python train.py --n_layer=9 --d_model=256 --n_head=4 --n_kv_head=4 --head_dim=64 --d_mlp=1536 --vocab_size=8192 --activation="squared_relu" --norm="rmsnorm" --norm_place="pre" --norm_eps=1e-05 --positions="rope" --rope_base=10000.0 --rope_fraction=0.5 --qk_norm=false --attn_scale=0.125 --bias="all" --tie_embeddings="early" --parallel_block=false --extras=["exclusive self-attention", "hashed n-gram embeddings", "skips across layers"] --init="normal" --init_std_qkv=0.0355 --init_std_o=0.0 --init_std_up=0.0355 --init_std_down=0.0 --optimizer="laprop" --lr=0.00124 --lr_mult_up=1.0 --beta1=0.9 --beta2=0.99 --lr_head=0.00609 --grad_clip=0.5 --warmup_steps=462 --schedule="cos" --final_lr_fraction=0.03 --batch_tokens=16384 --seq_len=768 --doc_mask=true --z_loss=0.001 --train_tokens=179700000 --steps=10969 --dataset="wikipedia_en"
Each number is 50 + 12 x the weight over its row's rms, rounded and kept within 0 to 99. Layers, rows and columns count from 0. The size before them is the row's rms in percent of the matrix's.

# down: layer 4 MLP down (transposed), 1536x256, rms 0.0772, rows 1385-1437, columns 0-63
# up: layer 4 MLP up, 1536x256, rms 0.0929, rows 1386-1437, columns 0-63
down1385 097:48 44 44 50 73 58 50 63 49 51 69 43 56 38 00 63 45 52 36 31 51 49 69 60 36 47 42 41 67 57 54 55 52 41 42 39 55 42 61 46 40 62 51 45 69 65 48 75 42 50 60 38 49 74 40 41 49 51 50 40 47 52 40 38
up1386 092:35 42 45 64 23 53 48 55 52 36 47 46 54 61 58 46 51 49 36 47 69 66 66 28 36 57 51 29 52 42 50 34 42 46 41 33 47 29 48 54 66 36 61 58 66 71 52 59 59 57 71 54 57 47 48 59 36 48 53 21 61 38 50 53
down1386 092:69 40 58 53 53 32 52 46 52 44 56 59 39 54 14 50 50 26 69 33 39 49 50 50 64 55 62 43 38 66 50 60 50 39 68 40 45 58 44 45 29 54 37 52 70 64 50 71 53 45 47 51 26 63 64 52 51 41 57 77 62 58 46 53
up1387 095:45 34 40 79 60 75 48 52 67 57 57 63 71 56 69 50 45 62 36 67 57 57 70 75 70 37 59 51 45 42 56 55 52 65 33 33 62 63 38 50 32 44 41 57 30 56 51 59 39 26 63 49 43 68 49 51 46 48 62 46 42 61 52 48
down1387 101:28 60 25 47 57 35 31 55 55 72 52 33 35 18 75 46 55 40 53 52 50 58 63 51 46 49 41 50 35 42 53 41 37 43 46 56 43 57 52 37 63 32 52 52 70 40 37 51 47 44 52 54 57 54 74 33 60 35 67 30 46 69 71 61
up1388 107:46 59 54 50 54 54 59 54 57 55 65 55 58 32 48 41 64 45 63 60 53 84 43 54 50 54 46 31 31 62 49 47 58 28 46 55 63 58 44 56 49 53 55 58 39 53 37 42 34 60 24 43 22 52 53 59 51 64 59 47 54 42 39 30
down1388 104:42 70 35 45 51 28 62 65 37 50 55 78 67 46 40 53 52 67 43 66 30 36 47 50 56 63 30 43 58 39 47 46 51 46 50 61 52 50 47 53 32 43 47 43 61 70 73 65 52 44 48 37 57 53 38 61 55 60 47 26 38 49 40 36
up1389 103:59 51 61 72 54 56 44 56 46 56 48 25 69 47 49 54 70 42 47 58 37 78 39 53 40 54 55 67 41 48 52 45 31 54 60 54 46 30 56 33 43 45 67 66 50 44 51 43 39 46 31 45 47 46 40 53 56 66 30 42 56 45 39 48
down1389 100:56 46 39 53 49 66 54 46 48 59 53 53 82 52 32 87 47 62 39 59 30 50 57 45 29 48 42 53 62 28 46 48 52 56 40 56 58 52 59 44 49 63 42 33 51 73 46 31 41 40 46 48 27 48 49 37 49 45 30 52 73 51 65 48
up1390 099:34 47 44 40 68 51 48 53 59 57 47 46 55 63 59 42 59 40 58 52 56 50 56 46 58 63 66 62 48 48 67 40 34 54 48 43 66 27 38 44 19 48 50 53 80 59 53 57 50 39 46 38 58 53 57 33 67 44 55 49 50 43 41 59
down1390 102:45 42 60 48 63 51 35 43 46 54 35 46 40 53 51 51 60 63 55 48 66 61 34 40 53 60 41 30 56 57 69 56 14 46 53 48 48 25 55 62 61 28 49 48 56 47 54 49 48 57 56 32 74 38 49 38 50 65 54 46 49 56 41 41
up1391 113:72 56 55 53 68 62 49 42 56 36 74 41 52 43 57 55 79 60 67 59 50 50 63 54 58 41 56 55 67 44 57 50 36 44 76 33 29 42 45 51 51 57 46 67 39 58 46 57 44 55 34 29 31 56 58 24 63 65 50 52 58 49 54 54
down1391 111:21 26 36 59 53 48 48 79 47 68 43 52 49 39 38 54 30 48 53 51 27 56 60 47 57 68 49 29 54 39 65 48 50 51 36 62 72 47 46 55 49 36 66 48 63 45 31 46 59 36 52 59 59 39 45 52 63 38 38 30 39 57 43 31
up1392 110:69 47 30 47 33 61 41 41 36 38 44 31 57 58 56 43 53 44 32 34 74 65 49 74 50 57 73 50 54 41 42 40 52 52 45 50 62 47 55 58 41 59 54 43 79 35 41 56 42 39 55 46 32 42 58 58 53 29 45 61 44 40 36 69
down1392 109:27 39 66 46 20 58 28 39 51 58 58 40 41 60 44 58 25 60 67 52 49 44 70 54 42 66 42 47 47 34 48 29 58 58 55 46 53 53 49 55 47 38 53 29 52 57 54 54 51 41 36 56 59 43 45 42 50 55 41 36 53 58 58 63
up1393 106:56 48 27 50 43 73 35 54 75 55 42 31 58 50 54 37 34 45 38 50 61 48 31 56 61 42 52 26 75 61 58 45 48 49 34 41 62 61 43 31 54 63 47 46 39 48 32 36 51 68 42 50 46 66 20 76 46 46 54 36 50 64 41 65
down1393 107:48 50 47 59 51 54 35 51 56 66 60 44 43 43 59 38 38 76 53 45 24 47 44 44 37 51 56 35 58 35 68 57 47 67 53 52 58 51 50 48 32 66 35 30 55 72 35 54 58 48 31 35 46 69 42 54 55 60 52 44 46 61 49 38
up1394 097:65 48 59 68 47 61 54 41 50 49 58 50 44 49 53 49 53 44 29 58 52 52 38 43 41 43 54 57 48 62 36 22 62 78 37 58 60 65 58 28 67 47 36 33 37 46 46 44 50 64 45 69 41 54 30 50 21 51 31 54 56 54 56 59
down1394 099:41 62 39 42 49 46 59 66 59 69 62 51 53 62 38 44 59 49 69 46 26 66 54 37 39 59 45 55 54 54 43 37 53 59 21 53 68 45 67 56 65 40 73 62 59 50 54 64 48 83 59 45 27 52 77 42 32 43 44 49 25 44 54 53
up1395 090:63 60 43 67 48 64 55 56 50 56 64 35 64 31 44 46 45 51 59 53 34 63 53 56 80 37 67 51 71 41 32 68 43 38 82 45 44 51 37 55 35 35 50 64 55 47 45 48 20 58 54 45 63 46 45 30 38 56 50 42 43 54 67 56
down1395 091:37 53 50 55 69 39 62 33 73 61 70 50 32 68 43 57 38 54 44 43 22 33 68 41 62 55 60 47 47 38 61 45 35 41 39 50 55 65 45 54 73 61 35 41 40 50 47 53 76 36 44 59 54 49 33 49 63 36 63 43 44 53 55 60
up1396 123:36 53 32 42 21 51 53 50 35 42 70 39 52 47 57 42 70 31 48 72 54 63 37 39 61 41 43 42 63 62 55 73 55 48 79 55 45 44 35 42 52 67 68 51 30 57 56 52 30 58 62 50 57 48 51 58 38 60 49 54 61 28 45 56
down1396 113:49 58 40 37 52 51 57 31 32 34 49 64 71 45 42 63 48 49 28 69 63 26 51 19 58 56 47 56 56 71 28 87 59 60 44 40 41 33 34 43 50 69 40 32 47 53 65 42 55 53 42 40 57 59 65 28 46 60 51 54 49 52 40 44
up1397 097:54 46 43 73 70 46 68 60 58 60 75 41 52 43 49 45 53 54 57 43 58 39 48 45 49 34 60 52 41 54 46 53 58 45 36 55 49 43 50 54 37 58 36 65 34 71 37 43 58 41 39 59 57 74 42 49 49 67 43 43 52 70 32 57
down1397 096:47 60 33 39 36 65 45 46 52 56 47 50 28 49 50 33 43 07 60 60 57 45 43 54 56 78 32 30 58 48 54 51 62 46 28 47 48 42 46 40 57 29 65 58 59 37 64 62 69 42 50 64 62 46 47 42 42 51 70 31 46 42 55 45
up1398 102:27 40 54 58 45 40 60 67 43 78 37 52 52 53 52 27 44 69 33 47 50 45 69 65 14 59 30 48 42 67 29 63 45 47 56 42 53 42 55 16 58 56 36 46 43 48 43 58 57 27 39 43 47 55 50 30 33 55 29 37 52 39 40 32
down1398 103:52 58 33 62 72 36 51 47 58 28 45 56 57 63 52 57 62 59 58 68 39 48 51 37 47 30 48 32 06 70 54 44 50 38 47 63 49 40 70 39 38 57 35 47 58 48 45 61 49 44 43 52 48 54 63 30 49 66 42 68 56 44 50 56
up1399 107:72 79 54 48 60 61 37 57 56 65 69 31 36 53 49 40 65 45 67 45 57 71 38 49 48 57 74 50 37 48 55 54 46 47 56 51 39 43 61 55 59 54 45 63 64 48 50 62 57 74 67 58 62 47 45 55 53 43 34 42 46 57 40 32
down1399 104:56 76 51 57 59 54 56 60 43 61 56 43 53 51 36 46 52 45 28 37 64 35 35 41 52 42 69 48 47 64 52 41 43 60 63 58 66 54 63 61 57 41 66 42 48 03 70 57 66 40 64 42 63 43 47 52 28 45 45 24 27 42 70 58
up1400 108:59 52 43 48 67 71 38 45 80 61 50 36 30 48 60 20 62 30 49 46 48 37 52 53 44 48 50 72 46 53 57 47 41 54 48 50 46 48 39 47 36 41 52 62 47 58 30 33 54 45 46 44 51 58 49 36 36 67 59 58 53 55 77 48
down1400 111:46 89 76 32 31 51 71 47 51 67 36 40 51 49 46 43 47 51 58 75 70 50 50 39 58 40 41 48 32 34 61 58 61 46 36 38 52 62 62 52 48 35 69 46 49 50 67 43 40 45 37 59 62 49 52 33 56 41 40 35 44 48 47 51
up1401 094:39 56 60 55 47 56 41 54 43 31 65 30 65 51 50 51 36 41 35 23 53 38 46 63 50 48 69 35 89 32 51 60 35 66 64 44 46 55 50 71 38 65 42 53 57 72 55 40 58 63 44 26 54 37 44 51 54 50 39 47 61 57 43 52
down1401 095:70 72 61 64 51 84 42 41 47 55 32 47 51 27 17 43 47 44 51 75 44 38 45 52 37 45 60 70 44 55 43 47 60 39 62 42 49 60 45 39 51 60 70 62 55 42 64 54 28 55 46 38 31 44 41 48 41 42 54 63 49 39 51 48
up1402 099:61 18 44 47 48 43 44 55 59 72 69 48 48 40 50 49 38 55 51 32 56 47 34 86 49 81 66 41 62 44 38 63 61 77 51 42 51 70 67 49 32 60 35 44 54 53 42 61 25 68 63 57 40 50 40 75 59 66 51 26 59 42 44 67
down1402 098:70 67 35 28 54 51 45 35 67 42 61 49 47 58 62 26 45 44 52 68 45 54 65 34 68 31 58 54 55 57 47 62 49 37 36 46 62 25 47 59 43 37 71 42 40 49 73 40 52 39 42 49 19 68 48 41 52 60 38 48 41 47 50 42
up1403 121:42 39 45 50 37 27 47 39 48 55 49 39 54 37 54 51 48 31 41 23 68 63 51 41 62 47 55 51 57 47 58 35 48 40 59 34 72 20 49 42 40 59 69 63 31 55 36 36 30 26 32 43 67 49 51 59 50 53 47 55 52 42 55 62
down1403 111:47 52 77 45 42 36 29 28 49 46 59 70 47 35 18 39 54 31 42 32 53 50 67 49 64 53 27 49 58 52 62 42 59 44 55 42 59 64 61 44 43 44 49 41 40 56 42 35 41 42 37 46 61 49 49 63 40 30 53 38 27 24 50 41
up1404 119:49 38 47 54 38 22 66 64 35 57 58 36 48 60 60 38 70 53 39 35 53 62 38 54 40 68 70 41 57 36 52 47 57 57 50 74 37 59 54 52 40 52 64 50 75 24 40 42 19 52 63 60 79 50 21 53 40 60 31 41 62 52 42 61
down1404 113:72 50 51 49 64 66 48 32 30 52 72 44 64 67 64 42 46 53 45 41 36 44 47 40 73 58 46 49 79 49 51 47 65 21 54 40 60 68 41 74 35 87 53 43 46 58 28 47 31 64 47 41 48 45 84 59 40 79 49 43 64 53 60 53
up1405 100:42 37 26 44 60 61 68 63 33 43 52 41 49 63 60 42 62 47 55 52 71 56 56 51 61 54 72 23 48 31 58 33 37 61 52 46 65 43 59 66 63 64 43 49 62 35 48 53 30 58 49 54 53 34 26 64 51 46 50 24 44 45 74 79
down1405 099:60 41 51 55 34 60 41 67 39 42 37 33 39 58 22 33 48 45 58 36 61 56 68 51 59 74 53 36 50 68 68 37 51 40 48 52 59 41 51 50 40 37 66 58 54 62 54 51 48 66 41 39 53 69 52 46 59 60 70 34 40 60 47 41
up1406 090:62 40 45 44 53 59 50 69 49 38 56 46 39 65 52 53 51 33 63 48 73 43 60 63 59 60 56 68 53 60 50 44 41 68 41 59 65 46 53 74 38 51 37 50 64 74 55 55 36 32 63 43 57 46 61 46 58 38 32 41 86 33 61 60
down1406 092:36 60 45 61 70 61 62 41 52 56 56 66 71 46 19 63 53 54 60 61 51 12 31 55 52 37 30 42 46 43 56 53 57 51 44 66 54 59 60 60 48 43 53 46 59 33 39 47 40 48 47 55 78 62 52 57 51 50 34 45 51 37 56 32
up1407 100:31 53 58 44 63 49 51 50 55 60 62 54 50 53 56 55 58 47 31 53 76 47 51 60 64 47 48 13 42 69 48 55 65 66 37 47 70 43 51 54 64 45 55 68 52 50 32 50 51 47 35 52 56 86 45 41 38 66 53 36 57 42 53 54
down1407 103:39 64 54 36 48 74 83 63 59 39 45 33 50 54 47 60 60 74 41 60 57 63 41 47 63 32 44 39 63 30 50 23 70 64 45 58 51 65 28 39 48 56 65 50 53 33 59 48 80 64 48 56 58 45 48 60 46 50 51 66 17 56 42 44
up1408 093:52 35 55 55 49 57 47 52 50 46 60 39 52 49 51 22 71 83 46 41 55 42 45 58 41 44 69 47 50 70 49 40 51 52 53 37 38 45 32 58 72 42 44 51 41 56 48 42 60 41 44 40 74 49 63 62 43 60 41 37 60 65 51 50
down1408 098:52 38 78 32 56 66 48 60 34 44 28 54 55 39 43 47 40 61 44 60 40 41 65 38 39 37 58 41 47 67 36 42 68 74 62 68 56 46 45 67 61 58 28 30 42 67 54 22 60 58 76 62 67 51 37 56 46 50 68 38 56 51 29 43
up1409 102:23 61 48 71 49 49 77 53 68 54 61 58 34 47 68 45 58 30 57 81 45 61 53 60 44 52 56 47 49 45 47 40 34 37 60 43 54 57 64 43 56 73 48 48 49 51 68 36 43 46 52 44 55 53 50 62 43 56 48 55 53 57 35 35
down1409 103:64 59 53 44 46 44 76 39 54 57 61 72 49 21 66 57 47 84 51 40 26 35 48 74 51 47 59 58 53 28 63 47 45 47 44 36 49 56 63 46 37 53 58 53 39 62 52 65 47 51 62 37 54 39 51 70 37 27 72 44 50 56 59 33
up1410 096:57 63 36 48 61 37 61 69 62 29 47 41 39 56 66 56 42 44 73 41 38 38 48 30 43 44 51 62 62 59 54 47 61 44 36 36 69 48 61 74 44 43 52 59 68 55 27 46 55 32 57 54 43 79 49 34 50 63 54 45 47 36 56 64
down1410 100:46 31 38 30 36 69 53 49 43 51 39 64 47 48 57 32 31 30 59 55 46 49 57 36 42 51 47 55 36 69 40 58 60 57 45 53 46 59 64 65 70 45 48 60 67 41 46 40 32 44 22 68 65 61 71 56 47 55 48 19 65 37 58 75
up1411 093:39 54 44 40 41 59 46 48 72 32 63 47 65 31 64 49 36 40 38 28 32 49 70 61 50 48 32 60 59 59 51 91 29 70 48 46 45 50 59 32 44 47 57 55 57 71 47 47 60 72 41 33 61 49 60 45 55 49 67 35 42 37 58 44
down1411 097:44 61 35 46 49 58 61 55 40 66 58 37 35 63 61 45 35 52 53 54 36 46 47 40 57 33 55 38 37 43 42 31 62 56 26 45 55 36 61 64 43 61 62 45 30 48 47 48 38 42 52 74 59 43 53 44 43 43 41 50 53 54 54 56
up1412 106:28 58 64 49 42 70 42 43 61 38 60 48 52 51 58 53 37 23 39 16 46 74 67 76 50 56 58 59 60 45 45 62 35 59 49 56 60 35 59 39 58 39 75 51 59 47 30 73 51 58 54 53 53 59 53 46 39 64 33 22 38 48 44 56
down1412 106:65 52 39 62 47 68 39 51 42 38 35 67 47 38 67 33 38 40 48 51 64 59 52 34 74 28 57 41 62 49 56 18 58 59 69 74 39 45 71 53 48 38 57 60 27 31 60 39 65 59 45 58 26 54 58 68 44 36 51 49 51 31 73 42
up1413 129:43 23 48 37 47 52 59 62 50 55 61 49 68 52 65 42 53 38 55 35 59 43 50 78 53 54 58 66 39 52 43 76 56 61 40 56 46 42 68 49 43 32 48 49 62 50 42 59 31 51 80 59 71 71 46 54 53 68 42 32 38 52 58 70
down1413 115:28 65 57 26 60 44 38 53 35 56 30 50 52 41 29 43 31 53 69 71 52 28 61 48 60 43 66 38 41 52 46 46 57 48 55 32 64 56 56 52 34 39 48 61 62 54 50 44 50 52 29 54 55 41 57 58 65 80 43 52 55 45 60 49
up1414 094:56 36 35 30 67 63 62 34 60 57 51 38 64 18 65 39 51 45 61 46 49 59 41 45 54 47 53 50 28 57 66 37 73 37 85 47 51 67 52 52 54 62 59 46 41 48 40 52 42 51 52 17 51 46 38 61 53 27 59 49 54 53 66 52
down1414 098:63 65 47 57 37 57 48 45 40 70 56 43 49 60 35 36 32 68 68 23 58 29 70 72 47 60 45 48 37 62 36 48 51 56 48 46 28 51 37 41 52 59 50 28 55 37 52 52 67 67 54 31 41 30 59 49 46 72 59 51 43 40 53 58
up1415 101:37 51 46 61 41 69 21 47 51 44 52 41 37 49 63 26 42 30 63 63 59 64 72 31 26 48 53 51 42 43 31 51 41 60 44 36 60 58 44 34 63 32 50 66 25 47 36 60 34 42 48 51 48 59 46 60 56 64 52 45 54 26 51 61
down1415 107:67 38 15 51 52 54 53 60 36 62 67 41 64 81 81 37 35 33 55 34 38 21 69 38 79 59 48 61 44 50 63 39 59 36 44 59 56 59 52 62 49 54 44 41 39 49 58 37 58 69 59 67 44 66 43 36 49 47 69 41 51 62 55 59
up1416 094:55 34 48 78 49 40 48 76 55 42 55 55 46 58 51 55 40 52 51 46 49 44 18 35 53 54 56 14 61 62 41 53 50 64 56 45 42 37 66 61 31 47 55 59 46 54 50 48 45 57 58 27 60 74 79 38 46 59 32 50 71 33 38 53
down1416 095:45 32 55 32 30 35 56 30 60 35 50 49 57 36 42 45 43 53 63 50 68 24 21 46 51 69 53 35 42 52 38 29 51 56 47 57 39 66 46 67 50 45 46 56 33 49 57 44 37 54 34 51 58 28 61 48 57 35 39 40 53 57 45 54
up1417 101:25 60 21 62 36 58 59 55 38 48 59 41 35 45 51 59 67 52 46 56 50 64 41 53 55 53 36 42 35 64 43 50 48 43 41 51 53 56 56 47 56 53 68 70 44 38 38 37 46 54 61 68 54 56 38 32 44 50 41 27 49 43 28 45
down1417 097:38 49 58 60 48 35 40 58 58 24 43 55 49 54 00 37 53 64 53 44 37 38 56 57 48 49 34 57 57 45 54 56 43 52 34 45 52 60 65 46 26 46 45 22 53 89 64 52 57 66 37 47 62 68 32 41 58 56 59 59 71 49 51 33
up1418 099:58 70 44 65 54 59 30 60 39 38 53 52 53 39 42 43 53 53 48 18 33 60 64 46 51 40 33 56 49 37 47 83 51 47 47 75 52 42 43 52 63 59 38 35 41 66 32 76 61 67 40 32 56 60 54 42 47 51 37 33 59 29 56 50
down1418 095:47 54 54 34 45 61 51 63 31 46 41 55 24 68 43 49 50 34 49 37 27 62 33 39 59 50 46 25 57 46 48 60 45 48 52 35 55 70 39 69 63 38 43 43 49 43 71 40 75 43 42 55 52 50 62 57 66 75 37 48 45 58 52 25
up1419 069:48 60 29 52 60 37 67 68 60 42 61 42 55 35 69 37 50 42 47 40 73 60 74 61 37 53 50 31 75 53 50 57 31 58 57 56 46 55 60 51 51 70 44 58 50 57 42 40 44 57 30 48 40 46 32 44 45 75 30 50 58 36 67 37
down1419 058:51 47 48 55 46 25 47 33 68 68 63 61 81 48 63 44 72 60 43 53 41 48 45 54 33 52 49 44 39 17 62 61 35 55 47 57 30 30 68 39 52 38 66 39 51 51 61 70 33 45 43 45 46 40 30 61 45 72 38 52 43 50 69 51
up1420 103:58 57 54 39 35 57 54 46 59 70 44 44 51 65 51 42 54 30 49 45 66 67 48 58 56 69 49 42 57 54 28 45 34 35 51 40 37 67 40 58 59 36 48 68 50 56 50 14 35 33 25 71 60 42 60 54 35 64 43 34 55 41 51 40
down1420 098:37 39 51 80 57 59 40 52 53 40 44 63 54 38 26 49 50 58 52 51 37 08 50 47 56 62 51 65 44 52 46 62 67 64 61 61 62 50 55 59 54 56 33 49 42 61 53 68 56 62 66 50 58 42 51 61 57 45 63 48 59 45 49 48
up1421 091:41 49 44 53 41 46 54 60 71 64 72 50 41 55 52 47 31 41 51 56 54 55 36 32 79 78 57 39 55 59 45 48 58 35 42 49 67 62 58 45 49 56 57 48 52 45 28 28 37 55 50 67 45 44 57 59 54 53 58 47 49 43 49 49
down1421 095:58 47 53 62 42 29 44 43 36 45 60 57 49 51 00 55 44 47 50 30 34 49 53 69 40 64 65 46 54 51 44 37 52 61 48 41 52 51 33 61 47 69 49 46 59 79 64 53 59 45 45 53 55 57 40 37 62 51 28 23 70 64 49 68
up1422 111:75 48 41 60 40 37 64 80 75 56 43 34 68 46 45 23 71 37 57 53 61 56 51 43 54 59 64 59 60 50 52 59 46 70 58 56 61 55 58 50 54 50 42 63 62 45 38 57 32 68 67 47 54 53 51 50 45 53 35 42 56 46 34 57
down1422 103:61 45 63 58 42 41 48 58 51 54 35 10 62 51 00 42 50 60 49 59 45 63 55 17 63 53 48 67 39 60 54 54 48 60 31 58 50 64 62 59 38 46 56 57 52 42 28 34 44 69 63 54 41 70 45 61 42 63 50 29 39 55 57 43
up1423 104:47 39 58 52 69 46 62 47 51 52 60 52 72 49 55 55 62 46 39 32 56 43 28 53 41 48 52 38 37 46 56 59 51 58 25 57 42 30 55 39 43 32 44 52 48 59 54 37 40 33 51 59 36 68 35 43 31 53 27 57 66 61 62 62
down1423 104:36 60 23 43 49 57 55 41 37 65 36 71 44 58 74 53 61 57 47 45 62 57 26 58 43 24 42 67 64 61 54 49 40 34 73 40 38 46 48 62 62 66 59 66 56 54 55 55 61 50 85 42 35 57 75 45 33 36 58 61 29 56 56 34
up1424 097:33 44 43 48 38 55 52 38 42 48 48 49 49 54 61 33 35 47 67 78 42 53 37 53 38 54 58 40 47 70 55 65 62 45 42 39 41 04 47 45 54 40 54 48 66 63 49 76 52 50 48 59 63 68 69 43 46 65 51 46 47 50 62 40
down1424 099:48 38 55 46 63 65 62 43 33 58 30 66 45 48 48 41 57 32 51 57 44 66 69 39 50 51 51 54 54 53 64 53 49 30 63 37 45 51 38 72 53 58 50 27 50 38 49 25 35 30 58 57 38 43 44 38 57 43 52 63 41 62 48 62
up1425 104:47 44 59 50 43 53 45 43 55 56 43 14 62 62 51 53 63 58 55 46 49 82 51 47 46 55 62 66 43 32 60 43 47 38 60 34 74 56 39 67 59 50 50 55 76 59 39 58 62 68 47 62 63 37 45 60 46 50 41 44 76 65 61 38
down1425 104:55 38 37 69 41 32 53 43 38 61 53 43 65 58 11 50 37 51 49 56 40 51 42 36 34 55 17 55 35 32 54 53 36 53 33 54 47 36 41 65 50 60 56 46 50 57 80 32 34 52 45 38 36 42 41 51 44 63 62 42 48 34 57 24
up1426 093:66 53 57 61 58 58 69 74 40 64 52 40 40 41 49 47 49 33 23 31 64 51 56 57 26 64 60 49 34 56 59 69 74 40 58 45 66 37 36 53 45 54 49 44 78 68 38 48 48 64 39 34 28 53 52 47 49 47 75 48 59 35 44 75
down1426 098:40 42 49 60 42 45 56 48 66 61 69 80 45 72 38 46 56 43 58 53 29 38 56 53 35 51 64 46 51 26 58 33 54 32 33 54 46 47 57 32 44 75 68 55 55 45 79 51 59 52 53 28 59 30 52 42 51 43 45 49 38 83 45 59
up1427 091:36 60 43 44 36 68 42 34 63 58 70 43 64 30 52 08 40 56 51 60 52 68 43 44 49 49 75 48 57 63 51 42 56 35 22 46 48 34 54 47 67 65 45 41 52 66 56 39 53 44 53 64 42 48 65 65 45 59 62 37 46 55 35 40
down1427 093:63 42 43 55 52 58 31 52 37 41 35 61 47 30 13 70 41 26 52 59 48 55 50 59 48 33 55 61 57 48 41 47 38 52 50 50 37 30 54 43 47 59 43 39 43 65 32 58 53 60 45 53 62 67 59 42 34 76 47 44 65 49 62 52
up1428 108:42 61 53 61 54 72 33 54 34 57 52 35 56 52 52 42 59 46 38 61 65 46 51 90 39 43 67 55 43 46 64 69 65 38 46 51 67 33 65 52 64 51 42 51 63 65 42 82 48 61 37 43 41 57 08 49 46 46 29 44 50 56 42 64
down1428 109:43 59 42 38 66 49 53 60 52 62 52 39 38 41 50 52 50 78 73 64 44 34 63 50 62 48 38 45 35 16 56 31 61 44 42 27 42 50 42 47 50 51 58 52 64 49 70 68 48 65 54 30 40 31 22 37 26 47 51 59 35 58 41 74
up1429 097:71 35 45 37 73 49 55 42 54 39 65 51 55 47 51 46 53 35 50 49 78 49 57 36 54 48 60 41 54 37 56 38 60 53 29 69 77 42 47 69 40 60 54 58 45 66 46 49 45 22 62 37 74 40 65 50 58 53 45 65 70 53 59 44
down1429 095:58 50 41 71 53 52 42 60 53 40 61 43 56 45 37 52 48 41 36 44 50 41 52 71 33 46 46 54 59 46 59 45 31 60 58 65 60 36 59 44 34 45 62 64 49 41 36 77 55 65 65 35 38 51 44 39 51 51 52 65 47 33 42 67
up1430 105:29 56 40 66 50 25 58 45 50 61 67 46 35 41 60 55 72 62 37 36 58 44 43 65 38 48 51 54 50 56 64 64 46 18 61 56 53 59 46 29 49 59 59 44 66 56 66 49 36 38 59 37 58 46 54 50 47 56 38 49 61 44 53 53
down1430 102:26 64 37 47 55 56 63 57 25 52 73 62 52 63 54 60 61 55 53 66 44 48 28 51 44 56 46 54 38 41 52 42 66 54 37 57 47 64 57 52 41 37 34 46 69 35 41 71 46 51 55 55 35 42 35 54 51 61 53 41 57 58 48 40
up1431 105:58 32 40 37 38 41 57 43 14 67 57 49 47 21 62 50 56 55 37 40 49 44 47 65 41 49 58 50 57 70 45 69 29 62 54 59 49 50 57 63 37 74 40 57 75 46 51 53 59 49 57 49 59 49 53 64 47 47 43 36 52 62 45 41
down1431 105:41 62 42 48 43 47 53 42 58 54 58 99 43 66 37 59 53 56 57 59 46 24 57 54 40 39 38 55 48 48 29 55 44 69 37 42 68 61 50 54 49 65 25 56 57 33 58 36 44 41 46 57 44 48 31 61 65 45 36 47 43 63 54 68
up1432 101:26 68 70 61 30 47 46 48 58 76 53 50 48 54 59 40 50 67 56 57 44 58 50 43 64 49 52 28 48 41 59 62 46 40 46 57 36 34 42 50 42 59 54 44 72 60 44 53 54 45 52 47 81 77 43 35 54 52 28 34 49 42 43 43
down1432 101:42 42 47 44 45 57 46 11 43 68 47 59 55 48 58 66 34 53 33 69 65 53 61 50 57 59 38 42 39 63 41 42 49 41 47 33 56 44 49 30 52 67 55 23 73 55 47 53 64 51 34 41 56 57 57 56 32 36 44 45 49 33 51 41
up1433 091:46 56 48 73 29 38 77 51 43 48 41 44 63 44 43 34 29 57 60 46 40 24 57 56 51 84 64 52 52 47 34 55 48 59 35 66 54 41 36 46 57 60 46 50 37 69 55 73 46 57 41 25 41 56 43 59 50 44 34 39 47 41 73 41
down1433 096:51 36 59 55 59 46 49 54 59 52 62 74 56 50 00 58 70 35 40 71 32 22 45 48 36 42 29 64 51 43 37 59 71 58 62 41 53 49 64 58 63 52 61 29 49 41 45 43 59 45 60 51 62 73 63 54 39 42 73 49 54 61 58 41
up1434 048:56 24 36 41 38 65 49 56 52 29 68 44 40 54 71 31 33 42 32 52 62 44 70 70 62 54 35 41 68 62 47 41 49 38 60 58 30 66 45 47 58 34 62 53 60 56 45 50 32 59 47 54 50 32 42 53 54 48 34 26 50 36 76 54
down1434 036:44 63 43 58 51 33 27 62 74 64 59 67 60 30 52 58 61 63 29 52 54 34 63 48 42 53 31 71 26 54 47 56 70 58 37 33 21 46 49 47 64 44 50 63 58 44 47 48 37 37 61 50 58 47 35 51 62 58 44 53 60 76 65 51
up1435 090:39 37 41 49 58 52 51 53 59 34 46 47 48 57 60 45 61 50 48 44 58 41 54 40 42 66 47 55 41 45 42 39 45 57 44 63 58 62 42 60 72 51 45 78 86 38 59 36 28 57 35 31 51 37 41 62 43 53 49 49 49 45 40 57
down1435 094:35 32 28 52 39 68 48 47 71 71 43 63 49 41 86 56 27 52 44 36 36 47 45 46 53 58 42 37 42 45 48 42 58 50 43 36 54 69 57 46 29 35 44 71 50 46 57 60 55 61 57 34 33 68 51 35 37 48 73 42 63 33 60 48
up1436 102:55 65 18 37 68 64 50 53 68 56 71 49 44 45 69 52 59 25 29 47 55 53 42 50 59 44 47 37 45 44 42 58 54 61 31 37 71 68 57 21 48 28 48 43 39 53 34 50 52 56 49 57 45 47 58 28 42 67 48 37 69 45 61 62
down1436 103:43 68 51 36 46 43 49 52 71 51 52 67 36 35 60 54 49 53 48 57 44 53 48 35 58 44 36 44 43 53 41 41 59 33 58 42 51 60 25 32 36 47 50 59 23 44 61 47 78 36 48 51 44 55 54 50 68 42 49 43 63 33 37 61
up1437 096:63 43 57 71 45 74 40 41 56 33 33 49 59 60 80 44 60 47 45 74 51 49 50 23 80 56 46 44 53 77 36 64 51 51 42 74 45 71 40 61 53 49 53 64 32 43 33 30 25 50 37 40 59 44 52 42 65 55 33 57 45 44 58 50
down1437 104:52 54 38 47 61 54 55 62 61 56 44 44 56 42 50 39 43 67 46 44 45 48 53 54 45 57 58 45 58 27 56 55 68 37 48 34 65 62 51 37 29 64 57 48 70 49 42 39 51 59 49 34 38 75 33 53 61 74 68 77 47 45 33 24